Weights of a small transformer language model.
Size: 16 layers, width 128, 2 heads of 64 (1 for keys and values), MLP 320 SwiGLU, vocabulary 1951, 3.28M parameters.
Architecture: RMSNorm before each block, rotary positions, no biases in attention or MLP.
Each number is 128 + 24 x the weight over its row's rms, rounded and kept within 0 to 255. Layers, rows and columns count from 0. The size above them is the row's rms in percent of the matrix's.

# layer 2 MLP gate, 320x128, rms 0.196, rows 9-75, columns 0-31
size [101 104 114 107 103  97  94  90 107 107 100  96  98 107 107 110  83  97 105  97  90 103  96 104 101 104 106 100  83  96  99  99 103 109  95  95 107  91 114 110  92 112  94  94  97  92  96  95 104  93 100 102 100 107  98 101  98  96  93 108 108  94  97 104  95 102 100]
[[155 158 103  91 108  95 138 100 170 180 121 148 105 142 179 138 105 163 144 102 104 116 116 100 105 161 128 122 136 140 136 134]
 [160 102 137 118 111 123 138 131 133 164  66 130  94 153 135 134 126 155  72  77 122 113 119 135 124 134 168 158 115 132  99 144]
 [154 122 165 132  99 117 128 152 118 108 107 108 125 119  77 133 144 112 115 187 104 133  94  94 148  98 137 112 151 143 117 136]
 [162 135 125 139 190  91 112  90 155 100 122 107 120  97 118 125 115 125  98 158 106 114 126 176 141 129 164 125 156 133 123 124]
 [ 99 140 162 121 127 140 113 147 135  98 105 136 121 113 158 121 117 145 142 191  81 103 128 146 143 131  82 107 159 141 157 133]
 [124 126 152 180  99 144 131 120  92 123 106 102 180 146 137  79  65 157 125 135 105 155 126 108 174 130 116 164 106 106 135 172]
 [162 114 109 167 168 171 124 119 164 127 162 132 130  88 148 127 165 150 136  67 123 125 122 122 161 137 126 132 121 103 144 133]
 [110 158 123 119 117 143 168 116 139 160 108 131 166 103 102 116 135  89 110 150 135 114  81  99 153 138 148 147 121 130  98 133]
 [143  89  91 127  91 130 162 124 166 112  92 119 120 105 136 105  95 135 123 109 113 131  87 120 148 148 117  91 142 108 181 151]
 [148  99 154 138 132 168 111 155 104 123 153  91 125 157 148 142  98 135 146 125 137 132 128 157 162 141 138 121 110 102 130 106]
 [138 120 146 150 146 106 155 162 155  90 183 142 119 204 143 138 142 100 168 140 164 121 101 133 118 130 167 145 124 155 124 109]
 [124 111 106 118 139 131 145  73 110 144 161 165 142 125 148 118 136 142 132 130 107 145 152 130 150  97 100 150 134 141 133  85]
 [126 123 128 130 153  94 153 180 142 134 142 148 157 149 152 120 118 146 176  96 153  99 138 152 183  71  80 117 137 109 137 117]
 [145 126 120 150 183 158 144 125  96 113 158 122 125 105  78 152 103 133 114 115 132 170 106 104 160 165 154 104 164 115 128 128]
 [138 166 128 119 118 121 138 135 124 144 159 123 134 148 109 119 158 154 130 107 110 113 133 161 162 118  93 144 172 112 121 153]
 [153 132 107 110 123 112 119 142  99 138 118 161  87 119 134 147 147 134 138 153  88 134 125  88 128 103 139 142 124 137 148 154]
 [102 111 127 136 132  97  70 105 172 101 131 172 152 133 134 126 136 117 144  91 150  78 167 139 120 136 155 143 128 152 118 137]
 [136 115 132 123 131 106 158 169 151 131  94 113 115 127 147 145 142 155 136 140  98  91 143 116  93 100 121  89 120 117 137 138]
 [144 116 131 137 155 166 123 139 148  86 111 140  90  97 123 162 166 106 130 134 136  93 140 105 160 157 132 125 143  89 132 114]
 [146 132 151  92 147 160 174 145 120 120 131 124 128 165 154 120 161 139 147 102 116 171 140 128 113 147 134 127 128 124 131 117]
 [151 137 149 111 152 141  77 187  97  79 148 128  90 180 120 124 151 113  79 115 101 109 166 100 119 131 151  91  88 102 126 156]
 [122 114 124 144 172 164 119 148 124 142 121 127 153 113 102 159 142 136  92 157 136 135 160 118 162 154 104 157 112 141 135  99]
 [129 121 141 123  97 129 117 155 176 127 140 142 113 117 145 118  97 186 115 101 137 143  89 181 128 117 155  95 117 136 130  71]
 [135 135 124 124 142  96  87 129 118 118 134 140 130  90 159 127 122 100 119 126 152 139 121 107 108 104 126 115  73 177 157 179]
 [101 138 118 135 128 125 135 116 160 164 141 142 112 149 170 123  96 155 149 130 116 170 123  73 155 139 171 159 106 130  89 101]
 [125 128 124 104  73 130 149 137 177 144 142 110 139 121  98 122  66 166 116 141 132 131 135 152 146 133  89 196 107 116 125 156]
 [ 97 102 125 137 150 124 117 122  75 165 139 112 160 138  75  72  98 149 109 105 120 141 111 106 152 103  93 102 146 179 127 144]
 [136 119 141 132 128 169 134 138  89  87 138 107 115 115 116 161  54 118 142 109 136 129 132 163  94  96 112 106 101 179 118 146]
 [126 120 132 145 146  84 139 149 115 100 112  97 154 161 122 118 127 140 125 142 158 145  69  80 137 107  81 155 141 103 135 147]
 [116 128 185 114 122  81 111 169 109 128 149 122 115  87 118 141 179 111 108 108 137 168 150 138 134 138 102 144  90 115 167 160]
 [133 145 128 131 139 117 136 130 148  80 125 175  86 155 136 125 115 156 148  85 141 153 130 114 130 114 120 139 166 151 134 125]
 [123 134 164 137 124 123 124  94 132  86 123 142  97 125 122 126 163 116 160  95 173  49 130 117 125 117 118  82 112  88 140 162]
 [131 129 122  77 120 133 132 181 141 137 156  98  95 108 121 179 147 117 117 113 109 115 136 166 152  88  96 137 101 138  99 119]
 [141 131 132  95 180 136 138  93 138  87  88 133 171  92 165 128 153 129 140  91 130 132 117 116 144 180 126 173 113 104 147 158]
 [ 84 158 158 115 150 109 140 128 135 160 149 115  93 122  86 146 100 164 150 137 163 111 167 108 114 129 113 129  94 141 135 137]
 [104 109 152  98  91 164 139 137 162 129 128 108 105 135 149 100 122 142 126 121 117 128 117 103  92 146 176 140 122  94 113 102]
 [105 119  92  74  91 158  65 126 131 124 107 114  70 124 145  94 125 114  98 102 150 116 125 132 130  96 102 134  77 137  99 143]
 [ 96 176 125 132 121 142 159  94 124 164 124 136 165 135 177 126 116 137 116 102 143 124 131  99 153 173 158 128 143 137 165 126]
 [ 88 169 100 108 119 140 168 127 143 161 122  93  99 167 150 107 110 115 140 129 123 112 133  78  27 130 121 159 150 144 155 172]
 [167 152 118 105 122 119 149 170 181 163  92 128 119  92 136 130 111 118 134 108 141 109 141 138 101 121 103  94 134 161 148 134]
 [117 121 117 109 193 118 155 139 110 123 107 102 128  96 146 151 151 106 120 168 151 125 163 147 132  90 170 144 141 104 109 121]
 [124 109 121 132 136 111 161 137 131 107 156 174 134 124  93 138 154 153 119 152  99 146 126 118 117 133 124 128 165 120 100 121]
 [147 169  93 124 116 126 124 118 106 102 144  92 158 113 134 146 106  74 117 142 145 112 140 154 105 113 170 125 108 133 109 117]
 [170  67 130 110 112  67 150  77 103  96 155 143 151 162 147 149 108 110 140 145 154 172 134 123 123 152 133 164  99 115 105 126]
 [135  83 149  97 138  87 189 166  96 101 125 117 128 153  97 150 124 140  96 101 138 141 130 137 132 125  88 124 156 112 159  72]
 [111 139 103 106 113 149 155 127 108 114 113 147 112 125 127  81 129 135 147 135 107 118  95 112 108 151 100 135 137 130 156 111]
 [158 128 123 151 126 105  92 141 122 125 127  78 163  85 168 113 132 138 156 143 111 137 108 117 107  97  75 113 130  92 155  93]
 [133  97 119 134  93 113 118 114 161 104 154 183  90 125 108 156 124 112  99 162 166 109 121 147  99 121 149 143 142 154 145 124]
 [192 101 126 126 126 124 135 127 151 104 131 130 126 155 136 136 106 144 123 114 148 138 159  80 141 161 149 144 171 130 130 119]
 [109 141  88 168 119 111 143 113 173 153 140 140  88 108 127 113 138 144 146 145 106  71 142 149 132 145 119 152 153 122 103  81]
 [186 108 110 147 152 114 148 162 110 120 126 112 133  87 166 114 118 116 123 137 134 154 134 171 144 119 116 147 162 137 120  74]
 [186 109 153 166 128 119 125 129 120 106 121 139 115  92  81 166  90 116 137 122 122  94 172 167 143  88  84 126 147 145 128 115]
 [122 142 129  94 141 139 132 174  88 112 148 149 103 127 116 156 117 147 110 170 118 134 110 136 121 105 126 104 134 117 133 130]
 [137  68 135 128 118 133 120 139 133 141 111 138 138 144 134 160 146 148 177 122 157 114 115  66 128 117 121 105 162 137 130 140]
 [130 147 108 126  92 131 164 142 152 113 118 151  84 119 146 143 138 132 125 124  63 123 100 142 110 123 122 125 173 129 132 126]
 [122  90 133 176  76 110 156 138 160 107 131 144 120 125 168  92 119 137 142  93 132 117 102 134 134 115 140 140 140 148 139 138]
 [126 126 109 126 117 116 143 169 108 120  96 128 178 115 144 104  90 129 134 104 103 147 151 145 103 185 111 136 108 150 117 120]
 [144 138 144 101 127 156 131 114 112 113 136 143 130 112 135 169 131 103 111  94 121 129 107 107 118 109  90 159 124 150 154 109]
 [ 99 144  91  94 111  97 133 112 125 152 124 139  98 151 157 112 102 115 121  77 107 160 123 138 119 153 127 123 140 142 130 160]
 [144 115 135 170 126 124 151 156 163 137  88 182 164 145 161 147 124 142 120 125 122 106  90  96 109 106 172 148 167 139 166 116]
 [125 105 179 125 143 137 105 127 157 147 102 160 118 137 103 130 103 149 126 150 112 138 129 138 139 159  93 154 126 135 125 131]
 [129 135 147 111  94 124 141 147 144 118 102 101  60 135 134 136 107 179 117 114 144  75 126 112 127 124 130 121 102 143 170 109]
 [149 140 107 167 133 126 125  90 112 148  90 126 132 125 161 120 177 117 122 150 151 126 119 104 100 106 158 148 134 115 146 134]
 [ 87 115  89 112 181 124 130 124 139 100  89 151  88 123 134 126 104  94 108 115 162 136 134 115 135 116 145 120 165 126 134 164]
 [151 101 132 145 118 140  96 124 132 119 153 142 102 159 101 129 119 123 135 173 130 162 114 117 106 146 134 146 124 137 114 128]
 [116  86 144 151 125  95 128 142 127  97 137 150  91 149  95 129 157 163 104 145 109 148 117 111 145 158 127 176 129  88 121 125]
 [185 119 112  94 120 118  95 150 127  91 165 117 103  95 179 104 152  78 130 135 115 112 119 151 187  88 109 140 114 160 151 108]]
# layer 2 MLP up, 320x128, rms 0.192, rows 9-75, columns 0-31
size [ 96 105 110 105 105 102  92  87 112 108  97 101 103 104 109 112  84  96  95 103  99 106 100 103  97  97 104  97  81  96  91 100 109 105  90  97  95  96 105 110  95 113  88  93  89  86  95  96 106 101  96 100 100 100  96 100  98  92  98 109 114  94  99 104  98 105 108]
[[139 124 100 130 100 155 141 106 105 133 150  98 150 118  95 141 189 180 102 122 135 102  95 139 125 132 119 105 104 155 140 140]
 [158  90 139 137 120 144 138 125 116 175  84 174 104 154 140 143 141 146 130  88 137  85 103 135 109 108 130 165 137 116 142 129]
 [123 109 147 115 128 168 167 159 125 121 139  76 130 129 179 134 142 111 156 139 135 133 129 133 183 186 161 119 110 139 112 118]
 [124 180 127 140 138  94  86  98 145 129 101 155 184 124 118 147  78 142 114 185  93 105 121 175 131 145 164  85 133 113 168 107]
 [128  87 142 133 143 112 102  98  96 114 120  88 136 124 172  70 125 157 140 180  84 164 169 136 161 143  67 153 152 165 104 135]
 [113  93 116 146 127 121  77 128 135 116 133 129 128  81 120  45 165 114 114 104 114  81 130 160 135 102 123 133 143 144 116 150]
 [108 185 147  88  65 124 140 156 109 111 121 138  58 122  99 143  68 130 100 197 115 159 136 105 134 117 122 135 118 165 117 116]
 [141 142 145 121  90 148 126  96 125 131 107 109 125 144 116  98 118  81 100 116 109 135 132 105 113 150 172 185 131 173 118 150]
 [132  97  80 156 114 131 149  99 124 130 164 111 178 124 101  85 117 164 127 152 102 120  91 159 142 175 111 128 154 120 142 153]
 [108  58 150 127 121 128 105 152 140 172 143 135  96 114 141 118 128 132 110 128 172 110 139 112 141 121 130 138 110  89 135 186]
 [127 142 106 141 110 129 132 101 103 156  93 133 129  72 142 134 145 153  95 151  72 123 150 141 110 125 106  94 125  94 118 180]
 [123 143 114 187 119 127  97 152 132 114 123 102 114 142 104 164 127 100 151 136 159  96 155  89 135 171 130 127 150 102 141 121]
 [103 142 102 122 132 132 141 133 129 123 147 148 140 129 141 158 111 129 144 143 124 139 108 109  82 121 170 122  96 170 157 142]
 [116 107  70 195 128 151 157 179 143 139 165 142 114 144  98 140 100 128 100 130 143 131  88 133 114 144 153 107 166 135 123 142]
 [117 153 124 112 111 122  94 130 150 148 121 104  88 116 136 141 137  80 116 163 124 127 128 165 165 127 118 109 106 129 169  80]
 [ 77 136 115 138 108 119 120 131 100 115 127 104 151 127 112 134 106 159 110  98 174 142 123 136 159 139 123 141 107  99 129 111]
 [164 144 123 130 141 174 176 171  93 156  88  84 107 148 128 123 132 115 111 151 100 163  92 126 147 120 121 101 120 127 151 121]
 [ 95 101 130 106 122 109 148 127 128 117  57 109 154  88 152 143 106 129 132 104 122 119 138 135  94 120 128 140 106 130 108 114]
 [129 134 130 132  92 149 106 117 122 136  81 120 106 152 151 140 120 123  67 130 121 165 129 130 144 130  94 110 129 175  58 113]
 [101 126 165 114 133 102 135 150 188 119 150 152 131 139 159 120 139 143 109 149 141 122 184 182 131 145 142 114 103 138 128 122]
 [131 148 151 144 156 114  95 143 136  98 148  87 121 174 108 136 176  96  67 119  85 123 131 162 125  87 151 118 130 106  87 125]
 [161 106 131 106 143 155 113 158 106 106 136  90 141 125  97 118 156 105 122 137  81 137 155 161 171 130 109 139 130 138  89 121]
 [164 152  99 152 102 109 149 104 119 126 137 125  96 108 138 164 151 127 159 140  72  73 141 102 128  83 163 140 178 139 108 140]
 [140 146  90 138 143 124 147 104 149 100 135  81 102 115 146 161 167 129 113 120 119 152 103 132  71 180  92 118 126 145 114 100]
 [103 132 133 116 102 158 137 117 136 167 141 187 117 109 160 109 132 158 139 136 102  93  97 165 135 128 111 142 140 125 114 142]
 [141 138 105 119 144 120 164 117  85 109 105 145 134 116 111 136 113 129 147  93 113 166 108  82 149 158  96 125 166 131 136 146]
 [119 143 129  89 121 152  71  96 152 145 127  93  90 125 155 116 121 132 144 143  98 176 153 128 121 114  97 139 115 186 135 152]
 [157  91 109  97 172 145 112 152 106 131 125 181 120 120 151 117 129 156 151 107 161 149 140 120 166 164 123 157 149 116 144 114]
 [148 120 117 140  98 122  99 143 160 184 102 145 114 134 112 108 147 101 135  72 112 109 147 128 127 109 117 131 151 147 177 133]
 [122 137 105 123 122 171 141 110 119 110 127 115 119 165 143  98 112 148 141 181 129  66 113  84 121 113 185 109 151 119 111 147]
 [112 123 115 120 130 143 111 161 150 129  86 159 166 121 104 100 128 154 110 109 143 138 162  99 170  93 121 155 126 136 181 148]
 [ 96 115 106  98 132 140 117 112 134 175 128 108 171 157 158 140 107  76 134 117 138 125 105 118 117 135 126 137 130 185 155  96]
 [125 116  86 173 158 125  83 134 144 127  93 110 140 145 116 112 161 137  90 131 139 112 126 140 105 129 100  97 119 165 147 112]
 [112 119 136 101 122 134 139 137 120 139  83 124 112 148 113  81 111  99  64 175 125 160 106 140 129 102 119 130 138 161  96 150]
 [ 67 153 143  70 137 115 120 127 127 105 127 140 140 136  70 144 123 150 167 152 140 124 140 113 125 112 145 141 102 140 153 167]
 [179 113  71 159 140 140 154  93 110 137 119 128 125 157 118 136 145 116  70 112 120 107 116 132 102 133 172  79 142 141 109 109]
 [103 124 120 116 152  93  93 105 130 143 142 135 104 163 141 158 155 101 134 152  82  93 135 184 133 144 146 115 178 109 115  88]
 [117  90 123 146 131 118  93 120 173 150 171 155 165 146 137 142 120 168 135 130 156  88 101 149 144 120 112 104 155 150  63 132]
 [163 110 177 119 141 147 131 117 111 135 164 101 106 180 107 148 119 130 116 186 136 136 117 131 163 109 110 111 159 136 127  73]
 [142 106 139 140 152  99 133 116 124 167 123 104 121 142 133 146 130 103 124 130 103 106 166 123 109 137  85 110 168 157 133 155]
 [128 108 114 130 153 121 161 165 116 152 132 105 136 121 172 139 136 130 122 193 130 154 111 151  80 131 113 141 121  68 153 159]
 [115 118 122 142 114 148 170 141 146 127 140 131 169 125 108 146 150 129 146 122  79 131 119 114 144 155  89 166 137 123 141  89]
 [148 134 108 163 142  61 106 170 106  72 141 137 113 136 167 175 147 115 136 170 107 139  99 129 113 143 100 142 129 129 103 104]
 [152  68  98 130 137  65 132  73 110 119 184 163 143 145 163 114 111 125 145 158 143 134 149 130 102 143 151 158 109 135 126 136]
 [143 112 130  73 164 109 157 120  97 108 140  86 119 136 105 155 116 149 106  68 127 124 147 145 145 152 108 144 144 119 120  75]
 [ 47 110 116 127  94 104 136 138 161 152 141 157 136 137 133 122 158 119 133 143 103 120  88 139 143 152 110 132 124  80 129 116]
 [124 131 147 107 136 170 140 130 126 164  97 177  90 165 148  92 123 132 105 100  86 152 134 151 119 117 131 119 109 191 115 119]
 [122 157 107 144 119 147 150 116 118 164  99 111 153 114 165  85  72 151 114 120 126 141 156 125 134 163 131 132  88 125  84 154]
 [123 148 173 130 117 163  86 136 132  99 128 140 138  74 124 116 112  94 149 113 135 117 141  65 167 117 122  84 147 102 112  96]
 [120 131 161 132 117 116 124 106 136 120 131 128 116 143 149 186 110 187 179 166 114 108 141 122 128 159 171 150 115 132 157  92]
 [156 178 120 125 151 164 103 183 146 139 126 114 151 125 125 133 128 109 160 120  88 116 124 119  96  94 130 144 100 155 127 127]
 [109 182 106 132 130 144 113 120 162 145 120 104 153 113 128 145  91 107  73 104  83 106 108 114 110 176 142 135 127 137 142 105]
 [108 175  87 146 129 165 177 140 105 125 166 158 131 141 139 174 120 133 114 160 115 143  83 151 129  89 131 121 138 179 121 121]
 [147 105 115 159  95 139 135 137 100 110 198 122 122 112 124 130 127 155 120 122 107 149 114 123 150  94 107  86 160 144 114 154]
 [118 101 151 117 133 133 130  75 135 126 150 120  88 114 136 155 155 113 120  99 104 141 131 159 119  97 118 116 139 169 142 109]
 [ 93  95 148 168  88 128 167 110 169  87 123 139 143 141 150 116 132 125 152  95 128 112  96 113 145 124 129 141  99 123 152 149]
 [143 136 106 103 141 125 141 117 150 106 123 135  91 104 100  95 139 125 136 145 121 129 147 146 150 112 114 113 188 140 106 155]
 [171 134 129 143 154 130 126 111 116 139 165 149 137 163 124 122  98 144 124 149 151 159 164  99  97 127 145 131 172 120 137 145]
 [162 136 148 131 124 194  94 108 126  93 130 137 111 135 147 103  52 120 134  93 153 140  92 141 132 118 123 154 138 142 138  98]
 [150 141 119 153 103 123 158 134 134 137 117 181 129 107 157 133 107 121 106 111  73 124 131  80 117 109 208 131 140 129 121  94]
 [111 133 148 149 170 120 138 157 108 128 140 144 146 143 189 139 169 149 114 148 134 133 138 151  82  96 144  97 132 109 111 106]
 [157 102 112  99 160 140 125 147 134 146 183 129 196 128 105 128 137 132 131 129  99 200 129 160 119 107 110 122 127 149  75 157]
 [148 171  89 133 128 106 130 134 158 113 147 123 111  96 131  85 113 114 127 114 135 134 150 182 172 112 132 120  96 145  87  90]
 [124  77 105 104 133 109 121  94  79 155 135 112 121 131 170  97 130 126  89 140 104 136  63 158 112 107 118 132 177 147 140  93]
 [102 138 133 110 135 137 202 111  81 110 119  98 121 140 158  79 159 150 113 149 122 149 128  75 121 141 114 114 136 158 148 105]
 [106 142 140 106 108 118 101 184 173 137 109 104 115 101 131 150 108 109 138 144 143 151 128 139 129  92 111 194 113 120 146  92]
 [179 137  94 126 134 134 127 146 108 108 124 148 100  84 210 151 130 118 145 138 113 130 132  98 136 110 105 146 146 131 151 103]]
# layer 2 MLP down (transposed), 320x128, rms 0.164, rows 9-74, columns 0-31
size [ 92 106 110  99 101 101  91  87 105 102  96  97 102 103 103 117  98  93 100 100  95  99 103 106  97  99 104  98  78 102  95  95 105 111  94 101 101  93 104 107  88 109  90 101  91  93  97  99 107  96  92 107  99  98 100 101  97  97  92 103 116 103  98 103  97 102]
[[130  88 107 120 168  87 109 113 180 144 116 163 147 167 129 112 104 122 157 141 119  89 146 120  73 145 134 138 124 126 112 119]
 [129 102 134 130 149 153 149 105 161 123  94 131 120 127 118  84 143 130  84 104 110 130 162 151 146 115 184 120 105 116 107 117]
 [116 128 143 150 103  71 102 145 160 101 116 164 154 110  78 144 107 144 113 159 117 141 128 105 113 114  81 146 153 106 183 141]
 [160 131 139 142 146 128 148 100 156 129  97 146 114 108 135 117 128 144 162 151 143 167 107 121  85 113 117 159 171 106 104 148]
 [105 128 150 126 141 130 131 176 120 145 111 143 146 159 137 110 159  97 146 158 134 123 120 133 125 127  73 122 133 167 107 142]
 [153 122 104 109 117 134 135 131 118 129 145 132 156 137 127 106  95 121  92 106 106 144 122  77 121 156 151 153 164  92 110 147]
 [118 123 123 139 119  72 148 134 114 158 150 106 129 136 109 105 126  95  98  99 108 149 136 115  94 112 160 159 152 110 134 144]
 [159 148 113 120 145 157 112 178 139  69 121 156 131 139 124 101 109 173 146 144 141 133 171 132 103 109 112 114 149 119  89 188]
 [ 77 127 102  84 100 130 115 172 131  95  86 126  82 111 118 129 135 108 151 143 166  96 155 129 124 124  84 134 121  93 108 140]
 [164  74 124 142  91 133 137 129 110 125 176 105 127 151 154 141 102 163 123 109 120 142 149 151 121 140 110 104 126 112 117 107]
 [ 85 120 125 103 101 128 110 122 113 135 108 107  95  90 131  78  92 131 101 123  98 142 102 126 148 114 123 156 147 128 107 143]
 [ 94 154 124 108 139  93 152 147  42 120 137 131 111 142 128  87 123 152 139 107 139 126 142 125 113  95 141 129  96 146 128 126]
 [120 163 109 177 130 106 148  79 135 105 157 126 141  92 129 121 146 154 140 170  95 152  92 119 128 147 149 146 126 140 156 142]
 [115 142 102 150 147 122 132 122 117 141 154 101 142 126  86 123 106 133 136 125 114 102 129 167 146 159 120  99 169 128 157 147]
 [102 128 115 122  80 134 141 100 135 119 100 100 142 130 131  91 150 125  70 106  88 131 141 107 141 100 149 140 102 149 113  98]
 [149 110 122 120 144 142 158 116 142 150 108 182 127 122 171 147 180 123 126 180 105  81 127 108 155 130 132 169  93 137 138 132]
 [163 140 168 127 124 146 209 132 137 130 101  98 109 135 123  86 124 134 145 175 112 150 114 119 148 124 120 115 127 140 149 127]
 [129 123  95 124 142 136 158 122 131 127 174 118 123 123 134 162 152 117 138 156 177 134 129 154 113 149 115 128 128 166 153 127]
 [109 118 120 114 137 130 137 123 135 152 126 124 132 161 127 107 109 143 122 152  96 144 119 167  97  96 102 130  86 172  83 144]
 [127 136 115  89 150 155 133 151 157 105 121 122 112 191 151 130 133 141 144 152 128 164 140 149  96 141 132 140 119 149 135 105]
 [135 110 116 138 112 107  79 110 151 114 106 129 103 166  75 153 178 128 120 136  77 115 155 129 158 118 118 128 139  91 135 170]
 [133  94 106 125  43 116  89 127 146 133 145 174 141 163 139 122 157 120 131 112 116 121 129 177 113 106 130 103 161 112 138 145]
 [166 144 175 143 139 103 143  73 137 120 146 130 141 140 110 122 126  94 112 132 138  97 164 137 139 118 120 146 141 122 101 136]
 [128 129 122 105 163 138  94  82 108 101  38  96 137 166 100 130  84 156 176 154 162 122 127 152 167 105  90 129 138 112 144 139]
 [ 94 115 136 103 145 110 138 139 109 153  97 164  82 134 140 159  98 142 139 134 123 152 129 133 163 126 110 146 133 134 132 126]
 [105 124 136 116 143 141 153 120 105 102 113 172 100 150 108 107 104 105 131 112 141 159 100 176 112 117 109 109 140 117 146 129]
 [141 141 136 135 118 120 174 182 152  96 107 131 170 107 140 135 162 138 119 118 121 136 139 122 116 169 134 123 100 115 130 127]
 [123 191 157 163 103 103 149 131 163 132 108  94 135 136 142 160 127 141  97 113 131 123 136 113 131 122 145 170 105 133 139 177]
 [101 140 165 154 127 120 145  85 118  79 147 104 153 116 143  71  82 158 119 174 100 108 143 177 133 122 129 135 147 115  56 147]
 [117 120 113 129 154 124 152 141  94 143 166 159 112 147 150 142  98 150 178 136 119 135 105  85 116 153 176  99 151 139  84 125]
 [120 133 111 151 149 116 165 103  86 118 174  99 125 136 133 123 122 157  90 119 106  99 137 155 175 110 106 121 136 118 145 123]
 [109 122 124 138 110 105 150 127 159 106 149  80 165  85 126 123 110 100 154 123 112 123 130 185 150 147  71 138  98 136 149  98]
 [143 142 143 111 115 130 147 138 113 130 158 160 128  95 143  82 168 143 127 150 113 124  91 153 102 140 132 158 121  98 115 162]
 [112 135  87 126 138 127  69 138 150 129 158 138  66 171  93 123  99 110  99 129 109 116 106 129 116 113 134  69 131 162 145  90]
 [104 134 144 144 134 153 141 125 116 160 155 111  92 109  55 130 110 157 125 147 130 132 118 144 103 142  87 123 103 180 123 123]
 [166 124 131 145 128  85 131 125 126 116 158 162 151 125 119 151 106 131 130  85 135 117 130 134 125  86 103 148 113 152 121 131]
 [152 123 113 172  98 100 158 149 146 137 156 117 162 137 101 118 121 156 127 139 112 126  92 116 120 122 144 114 162 150 169 160]
 [ 87 152 129 131 119 143  72 129 112 139 125 149 111 163 182 116  66 163  88 134 151 104 119 112 131 167 128 103 112 161 177 150]
 [113 163 106 155 156 102 139 130 123 125  90 160 160  74 145 118 149 136 144 106 122 123 107 113 106 157 156 159  80  91  89 155]
 [125 159 160 147  83 135 108 136 121 131  81 163 115 137 159 126 116 116 120 149 122  74 117 134 160 123 172 147 132 119 114 139]
 [ 90 156 128 111  95 125 131 153 133 140 112 149 114 142 132 154 140  98 105 128 125 129 148 142 187 138 110  73  95 175 156  95]
 [111 145 122 102 155  96 128 157  99 140 153 131 124  82 109  98 121 156 112 132 149 166 160 124  99 146 117 127 131 144 102 128]
 [123 135 140 126 144 158 137 110 126 167 110 115 152  97 102 144  77 188 107 122 105 103  94 143 129 117 168 166 115 108 176 138]
 [149  79 138 116  98 115 141  81 114 112 130  99 133 156 135 156 143 117 137 163 162 167 125 161 122 144 120 148 132  68 136 117]
 [111  84  99  95 112 117 158 131 142 119 130 153 112 131  87 136 155 111 112 139 157 157 123 187 132 123  76 135 140  98 161  76]
 [140 123  94 120 122 132 136 143 114 137 104 145 118 127 130 100 152 170 133 123 117 107  70 145 121 132  79  95 139 111 137  89]
 [135 147 134 133 184 104 185  95 117 167  85 127 112 157 120  87 140 142 115 108 193 171  90 147 115 143 131 143 115 141 143 138]
 [ 94  93 128 109 138 137 116  97 126 121 110 133 155 161 105 163 122 162 144 143 130 112 149 132 110 107 122 166 152 124 150 106]
 [103 177 111 121 164 117 120 108 161 175 131  77 141 144 120  91 154 136 130 143 115 170 121 145 113 144 132 119 162 126 138 147]
 [156 131 104 128 139 137 147 120 135 108  92 136 111 103 115 116 147 120 100 121 121 121 119 137  95 171 121 144 154 100 102 115]
 [111  86 145 115 121 103 156  81 148 136 108 141 124 121 112 164  98 147 126 138 134 147 145 165 146 145 142 102 179 107 148 134]
 [ 85 103 144 101 116 129 157 112 137 109 129 133 137 139 144 138 164 154 130 132 122 142  93 136  87 144 134 162 125 162 159 135]
 [148 118 100 144 135  99 109  88 157 128 104 111 129 151 128  94 149 137 148 115 154  69 180 103 134 140 134 147 108  95 139 116]
 [119 134 130 124 165 111 142 115 113 108 104 123 159 140 159 123 125 114 138 112 161 159 125 136 157 121 104 133 124 148 134 108]
 [150 113 121 151 130  86 126 164 168 120 140 132 151 134 124 100 131 108 131 130 130 114 124 135 137 123 132 144 145  99 118 129]
 [109  62 136 160 124 109 128 108 145 111 132 109 130 100 144  84 128 158 101 152 123 117 106 138 150  95 114 108 153 102 134 149]
 [153 122 154 125 154 115 121 123 148 136 146 111  62 115  98 143 109 134 136 166 129 123 153 120 149  90 115 110 131  96 132 151]
 [158 141 113 120 111 139 145 109 113 117 104 108 122 171 125 139  91 152 148 134 136  97 136 120 127 115 127 155 176 148 151 118]
 [154 109 162 100 158 102 153 158 122 134 109 146 144 127 134 134 125 125 104 153  88 141 121 104 128 108 120 107 119 108 121 142]
 [114 119 159 158 117 145 151 111 139 110 134 139 161 177 111 117 171 120 109 150 116  80 155 154 151 159 113 160 136 102 133 127]
 [125 138  70 115 152  77 166 146 112  75 138  80 140 137 137 133 115 112 108 109 134 125 112  87  99 112 167  98  96 156 142 116]
 [133  91 134 133 178 119 108 169 116 136 167 137 163 106  86 109 164 104 139 142 116 162 155 158 106 119 124 132 140 122 131 132]
 [174  95 150  87 160 118 155 102 150 115 182  97 127 130 121 138 116 161 125 134 136 164 125 121 120 149 141  92 135 110 126 173]
 [104 117 135 124 121 128 153 141  90 106 143 154 140 104 115 118 155 173 149 126 106 132 126 148 106 141 119 137 102 160 137 135]
 [115 142 148 133 138 158 169 149 132 143 152  80 142 138 101 130 132 139 150  99 129 105  82 114 113 121 132  99 152 133 101 115]
 [108 197 134 122 136 127 176 130 132 154 126 116 185 110 129 107  96 105 142 148 132 111 109 124 119 114 147 103  77 149 117 120]]